python train.py --d_mlp=1792 --activation="tanh_gelu" --norm_eps=1e-06 --positions="learned" --init="normal" --lr=0.00838 --beta1=0.95 --weight_decay=0.0 --warmup_steps=200 --schedule="wsd" --seq_len=512 --doc_mask=true --z_loss=0.0001 --dataset="wikipedia_en"
Each number is 128 + 32 x the weight over its row's rms, rounded and kept within 0 to 255. Layers, rows and columns count from 0. The size above them is the row's rms in percent of the matrix's.

# layer 2 MLP up, 1792x512, rms 0.0377, rows 1388-1412, columns 0-127
size [ 81 100 100  99  93  99  99 102 111 108 102 105 102  99 109  93 104  95 101  93  89  99  90 104 115]
[[203 102  66  94 114 100 165 158 124 146 117  84 208  99 116  89 141  99 162 160 160  85 159 110 120 177 120 145 142 187 114 135 119  97 148  97 152 149 116 113 128 134  99 176 152  66 127 107 106 132  80 123 113  99 162 113 190 149 106 151 112 162 130 115 131  67 165 155 171  68 161 117  81  17 116 155 184 117 195 138 146 119 124 125 158 168 161 123 168  66 125 146 144 155 118  67 137 149 125  95  91 163 144 110 142 180 136 183  86 138 136 148 153 156 133 173  95 131 105 106 139 157 141 137 120 164 113 105]
 [114  85 141  88  82 137 105 115 198 169 126 130  83 126  99 166 171 118 109 130 155 150 114 139 108 117  86 185 133 142 195 116 129 162 135 197 173 137 103 135 120 105 116 170 114 138  97 167 138 128 157 155 204 144 105 169 145 158  73  43 132 121 148 164  75 149 137 171 156 114 143 118  76  80 142 100 107 146 122 198 105  90 106 120 108 113  72 121 149 170 110 124 129 125 140 116 196 108 139  81 141 141 109 103 127 220  92 117  88  83  85 105 125  86 123  69  95 126 167 103 131 137  89 157 122 104  91 153]
 [ 74 126 109 105 145 105 110 122 156 150 148 100 121 100  96 155 111 126  68 110 136 106  34 159 125 192 126 132 174 109 134 112 137 126 112 104 112 182 142 143 111 149 142 141 128 146  70 144  78 175 118 198 149 148 172 152 119 153 173 131 104 105 125 104 125 177 118 163 134 169 111 175  64 154 116 167 111  57 157 140 104 197 145 135 148 130 113 131 109 176 178 106 117  91 123 183  70 114 145 205  45 129  65 126 186 149 146  91 170 133 132 139 129 104 169  97 104  80  88  98 120 134 145 109 148 124 116  93]
 [131 100 175 154 124 139 119 113  93  76 169 145 140 165  97 104 116  83 133 154 154 124 182 127 138  93 114 147 186 106 109 103 115 147 100 139 105 116 170 126 176 118 107 160 139 115 101 132  59 140 117 136 148 118 119 148 133 100 144 103 154 123 132 157 116 215 118 164  95 102 140 163  81 172  94 103 163 144 131 109 163 117 120 108  95 148 163  64 115  91 100  92 173 126 186 138 131 112 159 110 125 127  37 125 128  90  63 122 105  90  77  59  91 123 172 120 142 135  80  78 145 168 106 105 181  95 105 114]
 [ 96 120 108 131 150  79 168 136 161 151  65 119 157 138 111 123 113 136 115  95 159  55 143 124 173 148 106 138 125  95 213 136  87 106 122 101 144  96 137 143 137 178 135 121 147 113 162 190 115 139 146  98  94 166 150  55  99 161 114  89 112 135 107  97  96  60 119 182 129 135 172 141 150 106 133 165 163 173 138 158 128 169 109 155 121 154 207 163  97 121  99 128 153 100 112 133  78  93 120 136 103  71 161 155 142  69 138  61 134 223 119 132 107 172 136 122 163 135  80 126  76 163 132  75 110 102 130 139]
 [ 85 117 103 141  33 119 157 107 127  57 112 127 136  98 143  91 109  71 142  99 139  73 136  99  88  96  93 122  96 141 100 118 148  83 163 115 151 119 130 146 105 136 153 166 125 133 136 153 149  70 163 129 143 185 160 127 118 206 129 102 100 158 123 101 147  89 161  55  94 115 163 123 153  77  95  89 133 149  86 125  84  85 116 127 103 132  90 130 211 111 177 129 164 105 160 144 178 141 171  92 134 190 135 145  62 139 176 114 153  99 116 126 111  99 142 181  96  69 134 139  46 108  79 103 150 132 153  97]
 [137 102 141 124 164 127 181  65 118  80 118 145 162 143 191 104  80  66  65 139 114 180 125  91 122 143 121  94 124 131  81 160 150 131 172 114 154 111  92 122 113 132 122 125 170  88  92 156 119 129 121 147 154 124 100 152 112 133 128 201 108 146 128 145  74 143 126 114 116 129 167  84 155 107 159 181 152 119 143  60 159 180 117 144 136  91 152 142  62  91 143 171 130 130  86  93  78 105 147 125 178 129 130  73 122 174 162 169 124 134 104  82 102  95 155 108 162 149 147 138 159 134 175 121 147 117 100 149]
 [ 81 124 152  88  86 127 189 158 186  52 141 174  96 164 144 124  98  81 138 131 160  89 110 191  91 149 150  93 111 138 135 107 159 161 121  95 143 154 139 169 154 154 127 152  97 177 120 171 117 132 129 102 101 173  91  97 136  73 103 169 156 161 152 101 181 183 141 143 113 120 136 149 187 156 139 148 121 155 142 139 103 169 158  75  79 177 131 131  97  76 149  75 118 151  93 142 143  79 163 135 135 218 100  94 105 175  90 137 153  78 115  89 116 121  73 125 115 158 144 143 134  90 126  91  81 105 128 148]
 [121 141 127 125  49 138 102 112 118  67 144 149 161  80 134 160 168  83 117 109 127 166 129 102  75 120 122 126 165 116 166 122 125 117 130  86 108 111 126 139 112 108 101  99 129 121 125 134 118 187 145 132 101 126 114 139 123 152  82 128 143 171  40 127 221  83 141 112 101 157 140 119 116  94 129 141 167 134  84 109 133 121 170 120 129 115 143 162 123 150 128 145 133 117 101  91 133  92 141 129 133 155 121 161 145 116 104 197 133 126 179  71 136 101  88 181 117 190 117  97  95 108 152 105 101 120 144 105]
 [129  96  93 122 101 152 197 120 168 130 177 141 126 100  96 160 122  61  90 169  72 178 158 112 130 154 170 123 173 155 110 218 143 125 170  85 107 159 189 132 171  55 105 150 180 123 138 112 135 105 167 138 113 171 138 127  95 138 162 137 140 145 149 169 148  68 119 168 145 166 128 142 141 131 134 132  94 134 125 135  86 195 172 106 140 206 121 159 121 163 124 131 146 120 119 148 113  56 145  83  85  90 124 134 129 139 181  94 142 143 103  88  82 159 157 114 122  70 154 175 140 130 117 138 104 113 108  92]
 [ 85 121  94 104  84 145 156 103  85 120 124 182 128 148  89 165  94 152 126  89 118 138  75 193 120 122 154  73 176 126  80 118 144 151  76 160  75 134 117 161  78 163  82 160 146 132 145 148 143 132 184 103 175 162 113 167 142 180 137 118  88 138 182 113 106 127 173 150  94 200 139 155 183 169 184 156 125 108 138 139 129 173 145 162 162 162 112 144 165 179 147 104 142 151 137 100 117 148 127 109 120 133 155 143 133  60 117 112 114 153  95 128 139 104 147 126 123 156 120 153 132 119  88 114 133 196 123 119]
 [ 41 109 130 103 154  84 184 113 141 135 166 112 116 121 133 179 129 106 121 198 168  63 149 166 174 230 123 142  70 136  88 159 119 101 116 162 132 167 163 168 113 144 128 131  99 189 113 141 108 137 104 132 129  83 114 117 157 147 145 106 181 188 130 150 165 116 112 112  97 129 164 175 141 119 146  93 133  99 123 147 114 111 175 142 152 142 146  97 220 120 141 151  95 120 157 135 113  92 128  78 202 130 118 133 111 139 120  87 166 184 156  83 187 170 143  97 144 137  96 124 103  92 116  92 119 107 118 160]
 [118 116 147 141  59 101 135 101 153  48 149 126 140 149 126  84  83 199 199  98 128 149 157 113  58 146 140 178 115 157 108 101 101 110  96 139  90 107 126  96 142 142 102 119 120  88  97  85 119 142 104 128 135 156 153 216  86 117 162 216 169  99 161  93 133 162 123 100  99 101 191 134 112 120 194 121 132 153  99 197 153 129  91 168 134 147 128 160  64 189 206  46 174 154 122 110 129 141 132  82 192 101  82 103 125 153 139 128 138 154 154 125 156 146 158 134 152 183 150 144 126 108 148 128 159 120 104  99]
 [149 137  91  70 151 197 159 138  80 103 104  91 193 123  51 150 101  90 142 129 163 116 164 105 109  92 131 134 133  75  84 145 141 138 140 157 113 163 154 154 105 150  69  88 110 124 173  76 115 110 105 154 173 180 157 166 151  40 149  94 160 168 112  93 104 142 106 110  80 117 105  61 107 115 115 128 104 146 137 140 108 116 167  92 143 156 136  96 185 142 155  86 147 118 164  96 117 136 148 122 106 105  97 143 162 106 171  75 113 120 125 136 140 155 136  83 141 138 114 129 121 143 144  87  84 117 160 137]
 [179 182 104 104 206 152  82 119 138  97 111  85 119 127 114 178 153  97 153 165 104 140 106 140 127  83  70 123 179 123 128 113 141 174 133 139 124  99 193 146 131  96  84 144 138 134 137 170 124 152  86 150 117 151 147 117 103  91 171 117 132 155 142  91 124 157 134 135 120 148 123 141 107  70 129 144 122 132  95  96 200 134 117 115  99 109 112  86 145 144 138 120 116 143 105 123 142 162 120 151 102 128 137  89 106 101 102 126  99 130 108 164  99 180 186 190 125 124 142 162 129 132  61 115 136 132 125 113]
 [184  95  33 205 141 124 139 100  84 180 178 183 108 113 133 158  70 121 108  79 124  99  79 150 123 105  33 148  72 117 110 148  57 152 144 149  75 114  93 149 158 126  70 145 136 106  91 114 164 170 122 117 140 116 139 108 167 161  96 118  98 119 203 163 147 141 117 115  23 184 172  86 134  49 159  91 138  78 131 113 174  95 134 112  85 117 169 179 114 105 172  95 114 133 145 131 130  87 143 158 150 119 163 115  76 111 116 159  88 114  96 185  89 142 167 168  96 152 137 154 128 132 120 139 154 139 149 144]
 [ 81 153  66 134  81  91 128 144  81  95 164 107 147 165  83 124 155 117 100  80 129 175 109 115  82 107 118 136  82 119 112 146  63 114 148  94 158 160 158 167 150  89 126  93 118 155 113 161 168  89 142  97 158  94 100 103 129 164 156 103 111 146 145  91 118 101 165  96  67 185 117 124 118 111 171 112 106 166 108 106 129 169 117 132 147 199 175   0 146  80 122 114 110 140 137 116 131  97 106 136 181 123 110 170  92 118 129 115 128 120 143  73 179 119  98  84  94 122 130 133 132 126 114 106 120 120 122 114]
 [ 87  61 149 111 123 122 154 194 149 147 149  96 124 141 138 100  83 147 111 184 149 107 136 142 120 178 153 133  80 180  96 138 116 161  34 114 136 137 202 139  99 153 140 124 136 152 136 146  83 144 124 104 144 167  80  98 118 120 118 164 154 159 122 116  92 116 167 102 117 133 124 164 106 116 155  82  94  97 117  99 127 142 159 129 116  79  95 169 217 104 122 136 101 116 120  93  92 146  85 140 189 142  94 173 174 113 141 102 115 157 133 134 101 172 128  88 158 141 154 126 171  97 160 104 126 147 187 124]
 [161 133  95 147 123  95 154  90 140  26 119 128 135  81 172  63 170 143 148 124 146  71 113 113 173  98 134 104 150 124 110 129  43 133 109 153 194 143 205 125 161 130 135 101 126 136 110  56 159 133 131 168  81  92 117  78 188 124 118 100 142 169 146 160  99 137 171 128 127 102 139 166 178  94  79  79 109 125 135  93 192 114 162 114 185  97 124 154 138  78 132 189 132  97 128  44 141 120 126 160 135 117  60 134 123 181 152  95 130 119  85 133 125 107 148 135 155 173 100  96 131 136 122 161 136 156 215 175]
 [ 98 171  49 137 124 121 115 131 163 113 130 141  79  64  80 114 115 133 140 165 115 116 136  81 198 106 186 124 157 112 135 125 133 109 132 162 189 122 139 168 162 101 182 181 148 132 175 110 125 117  99 138 148 141 217 133 106 157  80 101 168 108 136 103 200 100 110 130  97 115 129 187 176 109 121 155 159 117 143  83 129 159 150 136 147  91 101 156 142 100 162 136 159 112 151 117 111  81 145 117 155  98 167 149 163  80 118 147 166 146  83 172 135 102 166 148 105 115 113  75 118  81 157  72  60 104 138 140]
 [118 131 121 141 119  83 102  99 111 116 134  99 197 101 143 127 126 123 129 155 156 114 135  99 127 166 136 110  55 120 116 146  80 130 130 110 214 127 128  84 121 106 153 140 187  86 173 169 116 134 212 160 206 192 168 148 136  98 153 162 186 145 125 123  95  86 155 215  99 135 149 158  88 149 118 189 166 103 112  64 119 131 132 114  67 135 103 107 170 133 144 142 144 146 108 168 168 105 123 121 137  69 215  92 164 145  83  87 123 134  75 168 180 179 108 155 144 125  81 183 112 137 104 125 105  91 151 112]
 [153 151  30 193 147 112 120 127  96 148 125  83 145 125 107 116 138  83 172 137 180 115 135 115  57 166 124 127  87 153 157 114 163 126 119  98 147 155  99 101 100  84 134  80 162 105  58 128 131 170 138 154 153 134 182 120 131  81 157  91 150 148 135  93 123 130 129 125 146 172 187  80 105 109 104 125 105 108 181  86 131  81  86 165 126 147 119 146 101 108 113 138  29 162 173  98 154  98 129 126  84 134 110 158 139 126 162 144  47 155 155 131 168 120 187 107 144 127 127 100 170 125 126 136 155 117 143  97]
 [122 141 136  40 101 163 125 178 102 120 189 141 147 153 147 110 152 123 136 148 154 104 145 155  87 154 127 148 130 102  81  82 135 121 121 175 161  98 150  47 121  98  88 134 174 122 158 129  92  77 136  48 177 162 100 133 156 130 126 181 148  69  84 111  92 134 124 128 150  88 135 139  93  86 101 110 118 207  90 155 141 134  92 138  66 122 201 134 191 124  89 160  45 150  95 107 107 140 154 171 104 141 115 169 121 149 124 127 114 130 182 122 112 129 162  98 177 110 111 175  81 110  89 172 112 150 105 184]
 [178 147  99 117  81 169 148 128  83 110 176 130 180  95 155  84  69 183 136  89 142  81 138 116 182 147  96 163  80 189 127 177  92 137 169 117 132 116 140 124 124 115 127 134  99  89 115 130 182 140 164 117 174  49 147 127 103 134 199 124 157 132 154 169 104 189 128 180 133 131 148  80  87 105  95 112 146  88 106  88 175 178  77 147 121 120 133 135 128 142 188 126 127 191 161  87 125 122 138 132 116 171 136 155 137  85 107 139 179  92 110 136  79 143  61 151 138 124 121 169 120 101 112  66 120 118 116  94]
 [ 97 118  75 143 136 140 126 127  93 122 114 161 132  91 164  86 112  96 140 113  62 111  83  87  83 124 102 153 131 177 133 103  71 173 176 154 167 124 126 124 157 134 145 102  99 102 147  81 112 127 113 193 154 149  84 140 125 166 159 100 139 112  89 130 197 136 168 171  95 114 111 146 158  87 175  92 142 152 156 196 116 150 132  97 129 100 118 174 102 118 128 118 128 123 171 172  89 118 156 140 127 147 134 104 165 155  83  84 158 147  79 114 123 147 124 108 133 158  91 166 131 145 147 152 174 113 124 155]]